Part of a small language model's weights.
Size: width 192, 3 heads of 64, vocabulary 5236, 6.46M parameters.
Architecture: LayerNorm before each block, rotary positions, biases, untied embeddings, attention and MLP in parallel.
Each number is 500 + 25 x the weight over the matrix's rms, rounded and kept within 0 to 999. Layers, rows and columns count from 0. Numbers have three digits each.

# down: layer 4 MLP down (transposed), 768x192, rms 0.179, rows 168-296, columns 0-47
# up: layer 4 MLP up, 768x192, rms 0.179, rows 169-296, columns 0-47
down168:510469487481508516519508502487467525492538505497521465487487477452493512528511518479506523519507473504528508487491493536513486518520474484504494
up169:489486514461503504466519502489468524480519533510494549532520491540514525526466497507533498497482506498496504441508503518486501533495561484501449
down169:502524477544489557491464475468514482480498514503529488492553541509485490502502481430521491450504518499517533505496485486508490520523456528481517
up170:498513484524527472485530480472479488529479481515484504450504510481506525445499510491517434499471488503495455501497473486517510468444499432483527
down170:553502491470505495515499520524478499502518471509472511525523516492545503460475494494487484491530511473490498464493501505439514514475519535485495
up171:460497523511517548515518528486531497449457494527497507472507470458534515494507504488485479492469538534492528504539520482501495493470518486511555
down171:533521512485503489497513495498492480507537554483502522503482511499529499547498484471502505473534495473462487479517485510481470497503491525475497
up172:505516521507514482487507521515521491464462500493483547485494531524535516432480541495451450498405512499508517520465514501548528486501488531543489
down172:456517518483525487462509515519489533511511485536484494473500508485496494500508554520486487527482544501477482499497492504505465491496503511496502
up173:522515511477460500504497514498534531444503461472516471534502481524567492497526515503536490475442518506506500511553507493526552486468462492498525
down173:527496489513516505517514520456484521498486498505498533527548457461515496498521544498480527516484499446466464548554516512559493485492466496510536
up174:419523503517526597445550516489479565484495515482546508490513513490490508487538505514494516518512481556469498510421487526472510474545535519487500
down174:493494495494576522516466482514498529496468512515480476469519475520508498495505492509513487510527458528485493483511483509500516488489505494491494
up175:489484461500497508525542521497485517468513503493507512461542513509439549471508498521497519540519467549492545495457508548530493501558495473532486
down175:542501528491509494483538492497527496505484488496504507474504513514466508472504531494520487474515499502504512466512488491546516491491508494520529
up176:504536539490506485473494501550470523497523494486475490498492518534511502469514503539486475519490505467485507532522465532471511547490486484518473
down176:547505489505476499485504510467480511500485522473519455502493506507510468464528507499499465476486490459542533518469469516469506503499496475493528
up177:505529480543510503497493516515490504485475481497484462521488537469447463470519482525496502524487510480511517480497510510514506522509480489521468
down177:482508491479529487505464523501504466501497494559480494483501521520512512480506517481563522478509540512474491500538477500481507506480521536503511
up178:483518536462506497486470520494464571479574497504463516517520461518508496503505499509487478507542513478451518483490500508517492531507446498492505
down178:489499444509499484466495512507486519484517519531507506492499455499515521511471465502545509555509449536507537487502475493459505494509471500501497
up179:485483502536455492504499479513491537479493534525469538537475532490477505477520435514468546505471521486513507445505474506523500551525481512541478
down179:536481472506480525522524511437547546504502500500483535511495473542498476529496502519449470517473467524481470510490514511551497510446497502497493
up180:485537539514542509484533473479470488486496497495499482493520517489505543469538530514428532504494524533512516531531476535537492510508514510484491
down180:509510485465531525529477527502499524486507537480499480498510496517480500505463526483533528477489467527497567540503532499451485512517472506517486
up181:493491502485503488488469517496493488510539483482500507534508497520479507511507517499514474482512453495496506527522497491503486521495486471501489
down181:558486528494512493504516493481523486497506510521559482494497495507523470502467496520543526506509520487520458454497519498471502479513474512510487
up182:484481510472468483500477497471526542493521515531497491544485496522496441471520510450510508529494489498471553520509545499534524479507482535491509
down182:484463510507490501520479520519492459558534524476515477526479496477526479500506536501533477535451500511472510557468492501490505497477546519482460
up183:534500521473512506476441519473490507495527508499495514512513516465490463500446483459499491483452512509531512555551496508478555514534515516476468
down183:507484478485570529527462535512479531513487542460535507493450495530511533502502474496453473462496478522445496485527478549507522518520529486512470
up184:508505508476546523459508490483526484518502510456491490506518475536510483530508494493484522481507452529522517460484531520540502493501471459536546
down184:570471497472453495499464486496443455521458494491513522473500469545521442487457515504521451535513523549499507525437492483485523525526473486498513
up185:502523433478466538505514516478478531512467523467487522499526499482471528453473440461485477496571537526521488464497470495496485531509482530538498
down185:512485508520523445493505499497514506509511478510498516503511527506508518509496535514513508549519482480507480548495493494519483504506528509456483
up186:446491512507501513489530480495498471518476505535460462474490503508462522478561492541491461480545498525489501492493543466494519477494533501518497
down186:482538481485484519535511503492481510479521508478495483543490473503528518505488485486508494535443506493511480473539512495480540483496476529547509
up187:497494511508501495516473490491532494472492489543480494487549525492455500520505514521536501539496471496460473506496499501495571528506472483527482
down187:501517512492557566506508478498505483481493485531445505519458524478528475534493464487488520500470516500489477463527489519497508481479510508495495
up188:499535498509484506485538481480514498503489483489484522453521493497502494516528515532479527504493535520507513479522527514492515468496494505436512
down188:501458484462507472495491476509508521486475488508471531477541533503486519517481461480528525503519540515493526450528455509543446493505497509497509
up189:544469451564476517527457512522523503515483520534579509495512526544555528476494512507542502496537472481485515450506462476510486521490481498495516
down189:502525470488501497515542519514460515498510525495538457500477491511509501508483534478511471487486458499470486474529470493496495510478494474494484
up190:530509483489525532521490509497503487479468479466507471493477489487459515505494529489512535519521494502531529449490499496484493446486473492506503
down190:510438515448511524547499491467509507464541554492478538517451514469518475538511489475508492515466464447506509465542514490518447545488482491444482
up191:481498529525540522457520526515510502462470481496477501497503490451498527497509491481533516539519516478518527494477463542474458477499489513539494
down191:501548522470525501526476506477519505463489493536500492492537531525500480500523524510506494504498518507530474513481474499466520496516503485490483
up192:507471497494511447483455513497484543515500543537531507476498494448511499478500538517482478492488494497500474484517480499458515445509538521464508
down192:480497477523504520513466497510502513489485467504508532478502482526502518510477492485501518520525488495500488501504507537519514501507457503502506
up193:479510501556490488506513494534496498440544528502480493510510455486520504470456482536508463508499497497470521500456537488491494520455494521521533
down193:507496511518441482527514486485517504521466450529527485486467505521525497538457512490507488488557495482549478497439505534462529490556464532504475
up194:541475528551506510511464472513486507513483533499454504486502466517470518550506485498547505493533494477438484528497520477471486524500532551481491
down194:556515503499472498511519454528477499457531514470455482500545439490512481510440500510509528523516526528459545497528536523485450485510478485541463
up195:549474492485505506507537468487487489477535461490496499497474509465520508531521486538472526544479443540490539463459470527465520493485499464523509
down195:509484472465526502472521487495523509507444489509497487479506467533468477504433463491470524528475455511488522498503479528485472523510465542508487
up196:513479493515472484501466563515524516503481508474505454491517509495520474534473516487514502471515495523481515493508497514489509502508515468486494
down196:506499465489552488495514515488485493463550510488488487487509527491497513516521474541530520528488491501479484475522502457466503533487503502501486
up197:499472489462460460486476532527480518515525507505455511504495481527475551480491465501491517472510462481519517526553535532474507474504468517455497
down197:503476525531476508513459520490470488524467504490510482506486515495536515491487499521541463485467500472477517479497495515545533470503498489531501
up198:458486481483486492510489522569444527511503500511509500547509488493487503524467538504494457503513504486510511490500487516492476476484513492476500
down198:488492486480501498517473468523484492511518510508485523493531555499478491461502523510519509523520542487491506493504504493540500432481484520512497
up199:501510484522479528493470527477488497537491511532482473506461505509502528506479536495513546502515525496512521472486522513519499489476491511519530
down199:543502472496494479462492506481491510529480529505523469535523477533526523539457539523472467469492453451495553533479503481515499482464510476491492
up200:525464489555516514500517473496514492508531525528489575494521523482494505527502459512477489485500489525525471506526458519489525564582513465509478
down200:508488485535533456500488448556465541557508536568416536453466498473535484498462498528511510469527486527519482501488528486487475445490493558447515
up201:515507503526492509517537497484518500485458474502487502491487502515468503486516515542506481465518482506478475493492534538476483462505485481501476
down201:521499529503487494497454503548512529529512460484470521531461468453487531542435471466496545531510427517468527505496492511525516510498465497477450
up202:506503515518504534467531499488560497500518547494420546429515461515469525511503488451517497492477503499512496500512494505482520502490500527519488
down202:557514493469520502454487480487497499489534473488499472497529540432485498538459446550473493483455519562525485529526543480549481487491506478444486
up203:473542521458467468494417515495498524485493465526477573533467470484508494517494517538512521539444489471479535541521529499455534520506471487484461
down203:520531483511570520496466508497467481513527509496501502512502501554500493531482457500485502493509514513496493447497497496530512469436529519500497
up204:531496487496538441495523525518531513517529527462506510512472506488481501480494519513475506507483476545537477496552518510523520493540463536522468
down204:539468480452535519459524537514475479540456468487483511521512500513493502521468470505519493508502501516517531470480489524524485480528513483480485
up205:511517480530478431550529524528472503479479498524506483512439476449477488494547519547474461495468506500500499520488489478512527532467486460510496
down205:474546514494501488541566504491478486526524536519495490509498442552508522489551466523442475498467500474498486506475512524483493530442551494483512
up206:508439473495439479490496521532495502480518488480460522508502482459500546508531470512477563498513535491512495509456504511495474524520501536483488
down206:477478457505556444436469503556485546500539512532463499539508510530481533547492513513493492493493525512507508473486487511490479479540471516486501
up207:496474478516479474491487495509510489504512502516446507492488560534492447505476509510484497484450463482532533503527466503511496474477452508519494
down207:495514556505526501521564475502510491490475494492485536516511476482482467495479478497501511552503539503491516532482478532462507472468496494550473
up208:538506540448482469507507519478534503481453499504476426509479522525514506509505477521506509493452511449517491464517523532567510484454469504489546
down208:479492429479512503481497491477495532508516513549523501485494465511486515495514512513512507496519513497494486485523516538457503467532493481498496
up209:463506535515478563496481516472483478471497496496479517497471477521511520493546527502474488522520504506475482502473492453487515501505508507493515
down209:493510543542487524470551496491519507482525490488505538500484510531529483502494494487515528479474479459546518476488524517515541512500514535482506
up210:453436477484517507527489493469502506467522541488498462482537547460483481468525502497473491479499525507458502488489482487508520487535514478522507
down210:497499526485497510488500501504495532516491454522517516456514500477478512494542493507535489495505477510506484519522520504494538530476555472485428
up211:496521506495460527503467465470473445564509528520531477514522518516470542500472530485492510520533510520445477469523487494525528486485486488490490
down211:479498510491493503504462499491528481492494488541467518494510498508511519505525431513482504501458490519540499503496559537520505496533536503491529
up212:528509459543485504496514465519514478485509529557476488485535486518478528454455497488473489466495467551522532484504506541504504518502497507486525
down212:530502480495507502525517512507487488499512483482476500505523484479488516520470485516469483523489520504482454495506499487491560481497532477503498
up213:515472475479519537558447532516506481507496470480547515495512435490513519479424457543480482475516481477542526437479477493485497533549474500519516
down213:485473498482505555508480596542547522495525537441490447492445459517507505483507527516522492486511497481469534491500487502478553488464496499525556
up214:474486501582485515441470479499498496480490526497543477529463546479487515533526480440498527479510513464489499507507529494473501479529444541514521
down214:534463500471464503496514515509442489562485492529514495457519489482498516536505513531497453501514477507533485534508537530514475507504481488513491
up215:475522433506492524485483554490494509486521506502449499491507483509474499496454546490525517485546453492536511509496514544528486482506505508504536
down215:500506464516478500480484487492509483526474491442478463495533547493532486515503527457483538500473525498534513500487471499515484500496507469492510
up216:513459504521510491495513511522516495521550492503523475497493533504466465522495480466519481487487533481537475463474501480533519527468482486493490
down216:499532496463453482517489525489510499511477481470497545495512488491508514497480482510478474477516500515531547537509516485495540490487502524506523
up217:515525517480493503520507517535491503509503516483546466511443489475524501460523494479507487525522473531455525502511499530477493492542468465518493
down217:514487481490524475498493479542462552537479491494497492540539521474479523517517462471487531504512482532504523463492486490500495526498477518474526
up218:438471519506505457520491514488495527508485500497526466538472529480517497483494553480559521478486479502503489490490537500495506490469482526504530
down218:523534511528472494464513529482512481518493479494506457489509489478500538510512450466486457486542485504534535459483583525482516514485484462484501
up219:475508503508494487474523512521503509461467500489498504465512497470506480535559520511501497489471504491485517471501510451513535529538465522492504
down219:538439499507561446453495560506469493510398495533485472494519516483500476585540423530441446513453470475496488473493488482467580544614405509495536
up220:471521488500506539455502529522476490477524455493517548527529499463502469467497506474456489521471521476505539505511476458508480493497488527520482
down220:482492522472522486523511491489477514503510460485531487495494485504531502488523521474500535488500543505496480514494497493526496505512519488478441
up221:471468551456476479501522491511485547516465519504469479539454490517529501491524464462540525484541491504533471463494505507498527503495528483516459
down221:464483519490498472526508526473482453497567469509477476517511456455529529495496538503456472522513466537497507464543463496526500469476480495503515
up222:508522462522529487505505536513488545467472488529465517511460502494435511530490487476513486538466482525472510504500538487481486534516504473500523
down222:530465496485514495471498502509528479509516521501497509494503503523484515483493447484500482500514499521557485524516495524501498477510513518506468
up223:481465529505462542489468513469493518493514485448502503506499511509485512496501492499525524489490475455437509525471541493479499487452500458494549
down223:482538491488547516493497472464502498496524478529532511451483529511520502513478465539504471509512490516516508460488512532453533483470527536482507
up224:483481445537509482507507464565438450497511541529528475468538527518466498517488469535494487495452540519518478489537510551584557504506476493502529
down224:504498530535489497490542511498507473534548526474564522565479493532509506526541523539482549491493458488503509520519547467449462512469526485522545
up225:491462482474544451515505518498522537482463487464490518451498442491443511461546508527525477484483522459484529475473501533520506490516532513507494
down225:510444493453435511512471490492545508547457489498493480507497507508495522473466497546467541518463488541480559523524502534501460502512499513492457
up226:477494529499486477496511505431447518506539491525507496542506521472519445488487498534509491529493511455528530506524529476529473485464470536515525
down226:458511481496503508489481550486515513529478476504484541519493478471511505532513513499483512500492550500504502540488541496476519499483538498460507
up227:511498456514539507479483474501500505484492535493535447510459546454481470512513519474501507512469478523505559514532455469535521427497520523498510
down227:541438525520505519509458504521533518473526532455537545533474517511497512447490518476527514488459530528510451513490506554493430507486544483495511
up228:480446528488485502491475485515506500528468518517504543507544516459517530479520502500454534513509474509507524497488500486470498509507489497515531
down228:517475496499496450535496499483502510500515508479482482486487477517461513480491508522507488507490484476493492491512490481508490507509521516510488
up229:470491533487467475503527539514529482487504502526507533476486499525450483555471455500492490541443506525565439502507458476471497524522515481469493
down229:462496549507553486503481532470513489526498525491524455499451499511510503513531503495528484504501499489463534523437492476490501534489516445499520
up230:492515518496504518484465444512497509480479497484499504526466475518511526465522529526493523519506505480510536552520537434522504552481445508506527
down230:520491492501571510530537506535506484500429543500471511508508508485505494510505433508475530495542509517517484488473494481494486520522474457511523
up231:523515513479507519497488475496503501492476452514512512515465453479479512469578527469498470485529504505484496517469481500521501498546516481511539
down231:518543520489556487441532483536504446488502485518499472535487486502487496482510471474517489503521470512461498512553520523456452534497517509504501
up232:512515473544453465483478458525450529516491456525506501517495528533502516458494491504522493495460483510482498489522544495523517513515491497458500
down232:513505540483544468528513519511475518465497492520491484487504510489474501511493561504505537444500504501484479495455544516508515487476500476502510
up233:526453506532505521543511495536508539476523515454484493515492445426499493486517469507513450516471528510528474505499529532512517468490501473476524
down233:537467504455495520494535515565529494500468532492517417507470508470501498517475450511482547499506467535496562473481483480513471545561510535504472
up234:526487509494508513515510530458478511462484521521520512510521502485505496483492450523480463502486500463474531501492508488472508476521523476515488
down234:490542513513525472489487521516486465503557521502535492514516487478504510517523516489535500469509530466515497518523512507508453494503529488497505
up235:473530476471519526513480522503518534489503499480500484524482473507526507461486460523458472454449492521491522477478500479501520574458454469550511
down235:450527527481473540518497521501513480505529548459523449543495466539502461490544522549485490497498479530497548469516478496467500533497480483481445
up236:497574507482500518495497488454539434529487523552469507514515510505514514510506492483531478520468529477481492497478482517509492498494479502488477
down236:482502506486484481498540485511488494491503512516496487490510536512495489515485490487534520502516519487524493522470516504511505479502470490498486
up237:478543479457522537508496498510515484480494481450494509514511506493506533488489513533508443511449496505497478514508487491501516470530523527502502
down237:506472490496522486528485496515501515526521541504464469528481507509465513505501494503498525498505527483523509516493507509466459495486536474530485
up238:466477506471483514461502482472494476483507481504512490490541470513521541542527489526496495463486519520492486472446543466493512466508504518475523
down238:495517475504506518505520496483533464474497475510498517451460504491484519457558485456516539553496500534546503534496528516437464493477455486512482
up239:540500497513477512515525494486490487510499494490492509509456484504522497515533486481498534512525501493505445487518499503497484506478447522508520
down239:551492508508489490470495481465531502481471505470489543507472486543505496490500534498475494471553482498507498508498490506460517514512500507522504
up240:485501530484475487476518459500496476495492470516508518515500503498499563507501481478485492498462507527520526494493510500512508532480525485534504
down240:515507466476466505528476499490508509523472503480458500484481505480491511543544506496496530495464487501496470551529461464528515523522532494494496
up241:479502537483506490492506502496480479497501456483478501526508506462508514529504561516504537514527506457504523498457576484490517488513497510539499
down241:469519566583544450478483506468473493517532534494501501545503503419492530585493515521539463469531500536512445456446538476536504498528479530515519
up242:504544546470516495464507522460504505503491559492463489515451539502484497477497493496520469499486504477493519533469492519505488499510480496536493
down242:477479491493516493511545520534496496485532494520492490530503455518504494433559483477590489523519505511494557491487487550472485485456542511505514
up243:484481491555541505454498495516474504489498478458521545512479485496479485499472568493535482490486503493508478511504535505505523494493508528500504
down243:529506491499514517492490484454524510489515534459501472522485497491473505527536516490428515449475487479532502512534514531506518497531515551559489
up244:533523502527489520479493513528531541509486516517520493485489490516505542490519482499511497540462492496458475498517464563503487534481472527492500
down244:497535496521463503491474473515536493480479520487479502494515527507474464505513519468529488521484515490506486487558519483496508480489500508474533
up245:485497474530511464486513468499530486464499487529471480491527523514501459480508517501474457503478507473502524510482507491497491483519478489539486
down245:501425455521489473515486466505522496523445472496498511467489459449529495562474521481488474449489480501508487505468516448543498446504475497547442
up246:474501517464532529492521470514501464488497496458517499553540504467496514471500530479499469521502509485483465484488504534505511509500505476491500
down246:515493560479491508492478521444510490522540493548481488485558533520488515504546516513492514533489479479499508528470512496479500516485541501469475
up247:484484499547531541479527491519512475486496525507464508489510494428463501526495498511461489496525506491505503516533503522515495469495515470505525
down247:507518484459521519457521491487516487541478501552515517507470506500526520550503481523493465537519503531469534491540523517506528534492532450485471
up248:466507515491522466542481536445518506520474471502508518505498487516495528474507500503475489537499495469514485483481522476471504526532466542478506
down248:522520482538522433498467507457461484461514445489489492500500515487527493509489508518494546519536493509524483475502542532505532501497487508468477
up249:471442490479505530494508519485508503524504505464492487560443482478537479488510484519535496511457490510506555510484497505452488476503479516548549
down249:513439494490449495461509496473482493500495518557470503483521518491502470528502516504522532506510487520503484492502487526507503506460466476507525
up250:467474485511515475544567461474582502528486509479514488487498471480529483512518437512471495522484513509485490486520555503499512547538488452493515
down250:494493519489524495508515473521490531499491468487496515468498527486485528522470485491457485522504509456523520511502492505536489494487483503528487
up251:552490496522506520464468507492487474528511508517464524528496458498503535530482504502515524527530479454488521498509481480474477486476495526502467
down251:506538479480531532530500516477490475451489475496513475474530537482519464530465483506513518472508509578460494469493484492507496458517546519457502
up252:491468532525485553494463486544494502492491497500527491509511506470526499543502516553529480509499545494514524500480484470457507478496495521490496
down252:460512478517481520501493513513524528514492527496506518503483487499546521531527523512541467511462510476493544477519545486476489521468496508514501
up253:525499550548520499478509504497519469502506486518485526500525485493483512505514475500523471457527481486486495500513486501485517485531520500487476
down253:504499504519477564513519440490464500484496510539470535462458506494502451524483481508479523512462491490500555539513535498465528521515536506500515
up254:476489496535455540517507465483489490524491507498466468542523504515524502512526473538512484574556542497459481492504496530502490503513496520496526
down254:507505495459514489427507502451519506517538463459522515479530472529504483451498484495498490504500475499518522490525553549525453488506459550525555
up255:511473520495499484412518507466520511527450553488514494513525485520519524508479502463549516491491482486495485500508502490506498505488517536571531
down255:461468510522518484508457496509502532507494564504480471519507472507527523462466492477498509507544512473439503525516492501566470477515483510525491
up256:461490502496522481527483464508540501536486526495497486527563471538498515488524489470474490513495468513479509515468511450538507517487523506512509
down256:481505505495521516525472486465498470529529497540503472495485467450496473469467549532491533534505538516483484519456475526482537531521501476514533
up257:501496495475513476498466453532474469507517538526497477529564519469503558552521496541482506537509486484497490462518488498474503484437499499444509
down257:546526517536521541479497540460486510482511462455540539515524496527533495500494485461485491477501512494519513502480463500525494492496537487511502
up258:481488546487468517487488522483516533447542480531497501497520492499520483480546500491532486502481476516554530484472510470517514502491448449481546
down258:499501494475424500519471500518549498472521529491473495428487520516510558508533496469547554474530503503495497496436513483513517498484530524469494
up259:496540490454498511515486513437496511515465467491507529513510495476515531501480523500503488473544472518533555515431469515471507489471487527472518
down259:500543487509469485482500548450514490492494501510502468502550524526503480510545478514537501467517525494500510512528485522514507498474498504481467
up260:462527513520484491465537484502512477498507498472510512481497529471475492499472537506448482507496488458462534481509475471482511483515512500504484
down260:465519490471530502484539489468484490472494551466525476513477499492480493503498540545513538476531512497527536479498487503472489494497546532461505
up261:501484486539507496461499514509511466471511444518530499511467465511543514516492519461474485514499523490462495504535479541514525498497488515535522
down261:473513548500510544487500483509530494497510497508507445560514493571531526525529472516488496463474509521526509471509472519497483445518501468456513
up262:491502522524456460470459544506518508497491516480515495484491460469491496511498484478466543504494450481523495492528523496460490500539492543509458
down262:497511495489535536476526469493491493485514500473499516504530494533537477499495489482514485522503516470485503477474490510501498487534476483501555
up263:514532538483483473536489507521481532519493536487425532513505500511503486493537511531477532476512500522504500453491546512530483482501466463495528
down263:528493503496491537500501489528510508516528511516469519497495453488508506501519504453510510472516445460499505521481565511491502518507526468502467
up264:506523477489481486533487502520498526481487520490506488511477529525514505508494501469467491474492504539514532484519550466513507511508490518485512
down264:506529487480497476480497482499488506471473520556503503484454491492481516523483488538505515505513475464450489518530511514479464500490508505462479
up265:493508518528511490488482497514513501479515489508521501505545475475498524498494474499499503507492483535504485470489491479501531467495476501528499
down265:517493519476469500521501498482510479479499525454476508508485537527535494471490527513499492505488500455485496509511514494490456497502512503445471
up266:546489511483491490462521465496538501530522527498529567539525516478490497526510513500486557469490514535501498527496545525485470520516484467463553
down266:525515490494498475446491525546516496522480522502486502487474474525549473471524506522482486504468472488461490510482465460486459513458499508547442
up267:477499525508523464502465547484472489518514507525492518474506461492536515500479550513513484486498484470527505501510431453433512498545476499477486
down267:422472559504541470474415553559436459554527618509499538500502473449527483566527499487518491470463481478498576547517459442514573545531438546492470
up268:463442515528460509513500482470495531493522481491485494483484504532503513536496483542542489521501474511517461528515495495502514462503490472477478
down268:515516464516498476518506476534521467468518539489450485493484515521526487530505525524539552516520467479509502462489521516472479490474473505485530
up269:479479496536480487475495508527498534512503519518483508510482468562508479482474542492538499520538521477481471497484498458476521507455530483482512
down269:502494490505531528518505500525489496481479485503510445471492480504469509509502459504491526501505480487517532476515525496468505504465509467498522
up270:476462515514487515511441570515516487490522478520497518491485528509492462477491513499496522488471472518503526440477497487563534491504522512521570
down270:472468499506527489493487506509461551546512517484527508578492468488469517507501553478509479492501499487481509518455547528535490476467496461522541
up271:500485505498493523501499530445520563451507489496482502519541495510517497502571462468509518501496548498480477449498506485476525477535476538541537
down271:526477464525465534502522529470495514495500560497484535473485519498492517497440510548508486535512519512544476493488487498514524457522494477492479
up272:512451462505505446524513529496483500513502493489482532474468450495471563459490471544475530516538518505523520493504504495452487464460501451458518
down272:487498520520507497529476489480507496462522518516451470484518497509497535500452469509474554472453504494541488502507542506475483480538522505503465
up273:480474522537499534510492490501448533516509516505543535532530492480502483477513531500521466477492499543534459504467523516521486456498510544514469
down273:469487500497512494528494548516525516516552474491556515531506505514522494526455455513536493535510459538506510526487454535522477471535509525503497
up274:534499542518472553504467458474456505533511495482486497517482526476509510501539511514473547485507495486444479484517524543497488471551477529495569
down274:482488503522500433515486465512519515488507467506503542492519499507506518466450486477511493543501527519509527470506457516462463503533536502508508
up275:524488480492439487526533484512490510529507502489476566468524461479522521487476529531501447501509515508496488491465502542508517487509481504489520
down275:530533504524483520465476463503474538514550494533497483486503495476549549466507566518474512519543478518504435527476500519457511471493461507461490
up276:516510487494522548507518457520521506461488470494539523527484552511493487520523443526516540486493492467509482491479496525507505526507472464520507
down276:508505524541511495487539512516473498495503454478507518544530468495504491482464516488513490477470505494531479495467424548520487495470461524496486
up277:514524509502521520468501491482521505533501511514461534431485489481495511482482479490527531488491503501504510540483483464513482475488484499472554
down277:489519496494453499519476531515535519494508481494467490522520506505503504476506504531524508485482514526499524503473483546534540516488490478532512
up278:491523495483468552520475489482438526510525501481507528460473481480451538538467536522502478563499544508498518521483534498489504527510489505528459
down278:450522500474458533502506500498460535493543530532509513475501453524488546458524511490457484486439545502488488534561563555507513496486510586494482
up279:494560468521522506504460483518491514480502520478479510490498529515489479511496492505483511492489520502502510512498529494488470549491512533471497
down279:479471509504468513516523499508499480480513530505508537482507500500503511499519491493498526493516467495476505501456504504496494499499510499497503
up280:497515474516461506509538508469512543519493482478520482493477499490482485485604482487469527523531537492498479483514489499524526532539466501539475
down280:538492539510463471472493501493458524476507540469533498519444491465448467528462551451517483493510435513479485506502500484518460483467489500510531
up281:496452545505564464456478469526519508490470503477499504485471506522521500483469498506460503522501490534503527489514497494489480515445557496488465
down281:492460532477515500503501514474509503500422536490486498514531492511508528534477463503511483479518477516484462513521499499523475554482507512514522
up282:482504482505456526486548463486523495485517527515520495505531464489476494446581512507501494509525497495448529520535482456502516478512462525511513
down282:522499506518477537503526462501453507506488521512507456526517504505499464462489529448526492498528491474465512536504508511519471475505524495503492
up283:550459497537495485549480473532501507473467481516523529519503482492519517489484493477480499459483506496525517523514543485516505517530492521540494
down283:476485529479505485463513457530490496502470518497480471521452538511526497551476503474515507544504490485509516474530488471505473460510450501492515
up284:551518487476498537446498512470523486505547473513507553501534491510497500510471472457543475477506471525505536540525483473513459493424432517469500
down284:526517507535464483473524549491516479518534517491494555546525500500480485514456509501543536500523457487532493497495531481507537508508515475483527
up285:495529475512530512529467503469502493549470491509502502507512518513515544550495487493492496509499521538502487479498536510508526494501502496532495
down285:489520541494477528465508521501484574514478506498504524523459493503500472500504503475490478509477519472499490521486497488494517462510480522503469
up286:489514485523506483511496501525492488499519470486505516492476496467471489482505512524488545516522536491524535495446530508518493505514486500567483
down286:480490483485531516505515480483510502532538515482489506503561492485494526516516484509501491500480539552518493535516542502490528502515484500500538
up287:511529510438533490530441529486479474514482525468506507514467462514489520489465479500492500496486468505490510504573510486540532483506471525494486
down287:519505467562523540491447479532513508478440475469490487509507575537512499530516488528494503470520486486479498503505472493503499496500547504478518
up288:519493531489457464466498507548562537458511481530526438550463504502465490495505498522536493502475528462490493519503468491488528460487506488475502
down288:532506483512480497477504494483507486468545502465510488518496488490467491504510515530513506519483476538514500479524482541477487534501507502543513
up289:516517523457467536474521494498447511495489485494526542513514507485529513491474533513516483484454469503526458465529476495538521477504522498517545
down289:492488518498490506489450527518529508487494501530490508488492489524527491563496458504519495502519535505484452521474499522509465470495533511481473
up290:465455545478494522524525516494496479509528535557516527480490507528510509500504527516502482495476510521444494471485500486516530560501514497509503
down290:496497501505532487490493521496469481485488509462507499486519492515520526515483497484509505496492471530505455531502481524484537483543470495515492
up291:485532523553494510518471531490500470497509487513503479489561533538514496483502563549463475487528494475512531512525492463507518515526482546468494
down291:519474512533493488512499540527470555506520495478474511517537491512443477512442482520463452502458477471490520498548489527462529507540476484496498
up292:514467489502494515498484471511545485500489515471516528503472482547529483488521508510500515490491471502533492465550494492507488481482488487520482
down292:542498487498491503502494480485473477503505497514537444482500501507540472500545530524537507490520498489510503499495516491468486455528534506483489
up293:477497511502554484485504517510472503510499492453527498538535474476529501452459505531535498504505510517500484452534461486531506541485503485508528
down293:515474484501523503510463496498530489489479483548472539476516517506531481502523491460485541459494505542476436522521473523498519512523514498509489
up294:497520478552512506512489536518508518494525510474516489507481478515494481474507503511529503501483475468464546502507512464474513529503520476518477
down294:492540498518503464535507499495495460485485479451514453497500506499516454479516505506500524495474525528460505529511473501520515484480466499488489
up295:487476469491512517507525516526505486490445475485493518487468474519466489555449501454519484516524528495461523469495491490534465512450492454505518
down295:496492511507524496536497496487452510508514554494496542483472455535535513512497498505536474525473533489469498475511484506527468495528512515466508
up296:476506519509507504491511498518484468488496466514513517488514515458482492479493502546495505489515487476512501478461500512534500431478485477526508
down296:529527524496498507526532460517516508505493488480498509499470500496551480478484477499485537513493453503514518532505496499490519528492511515528461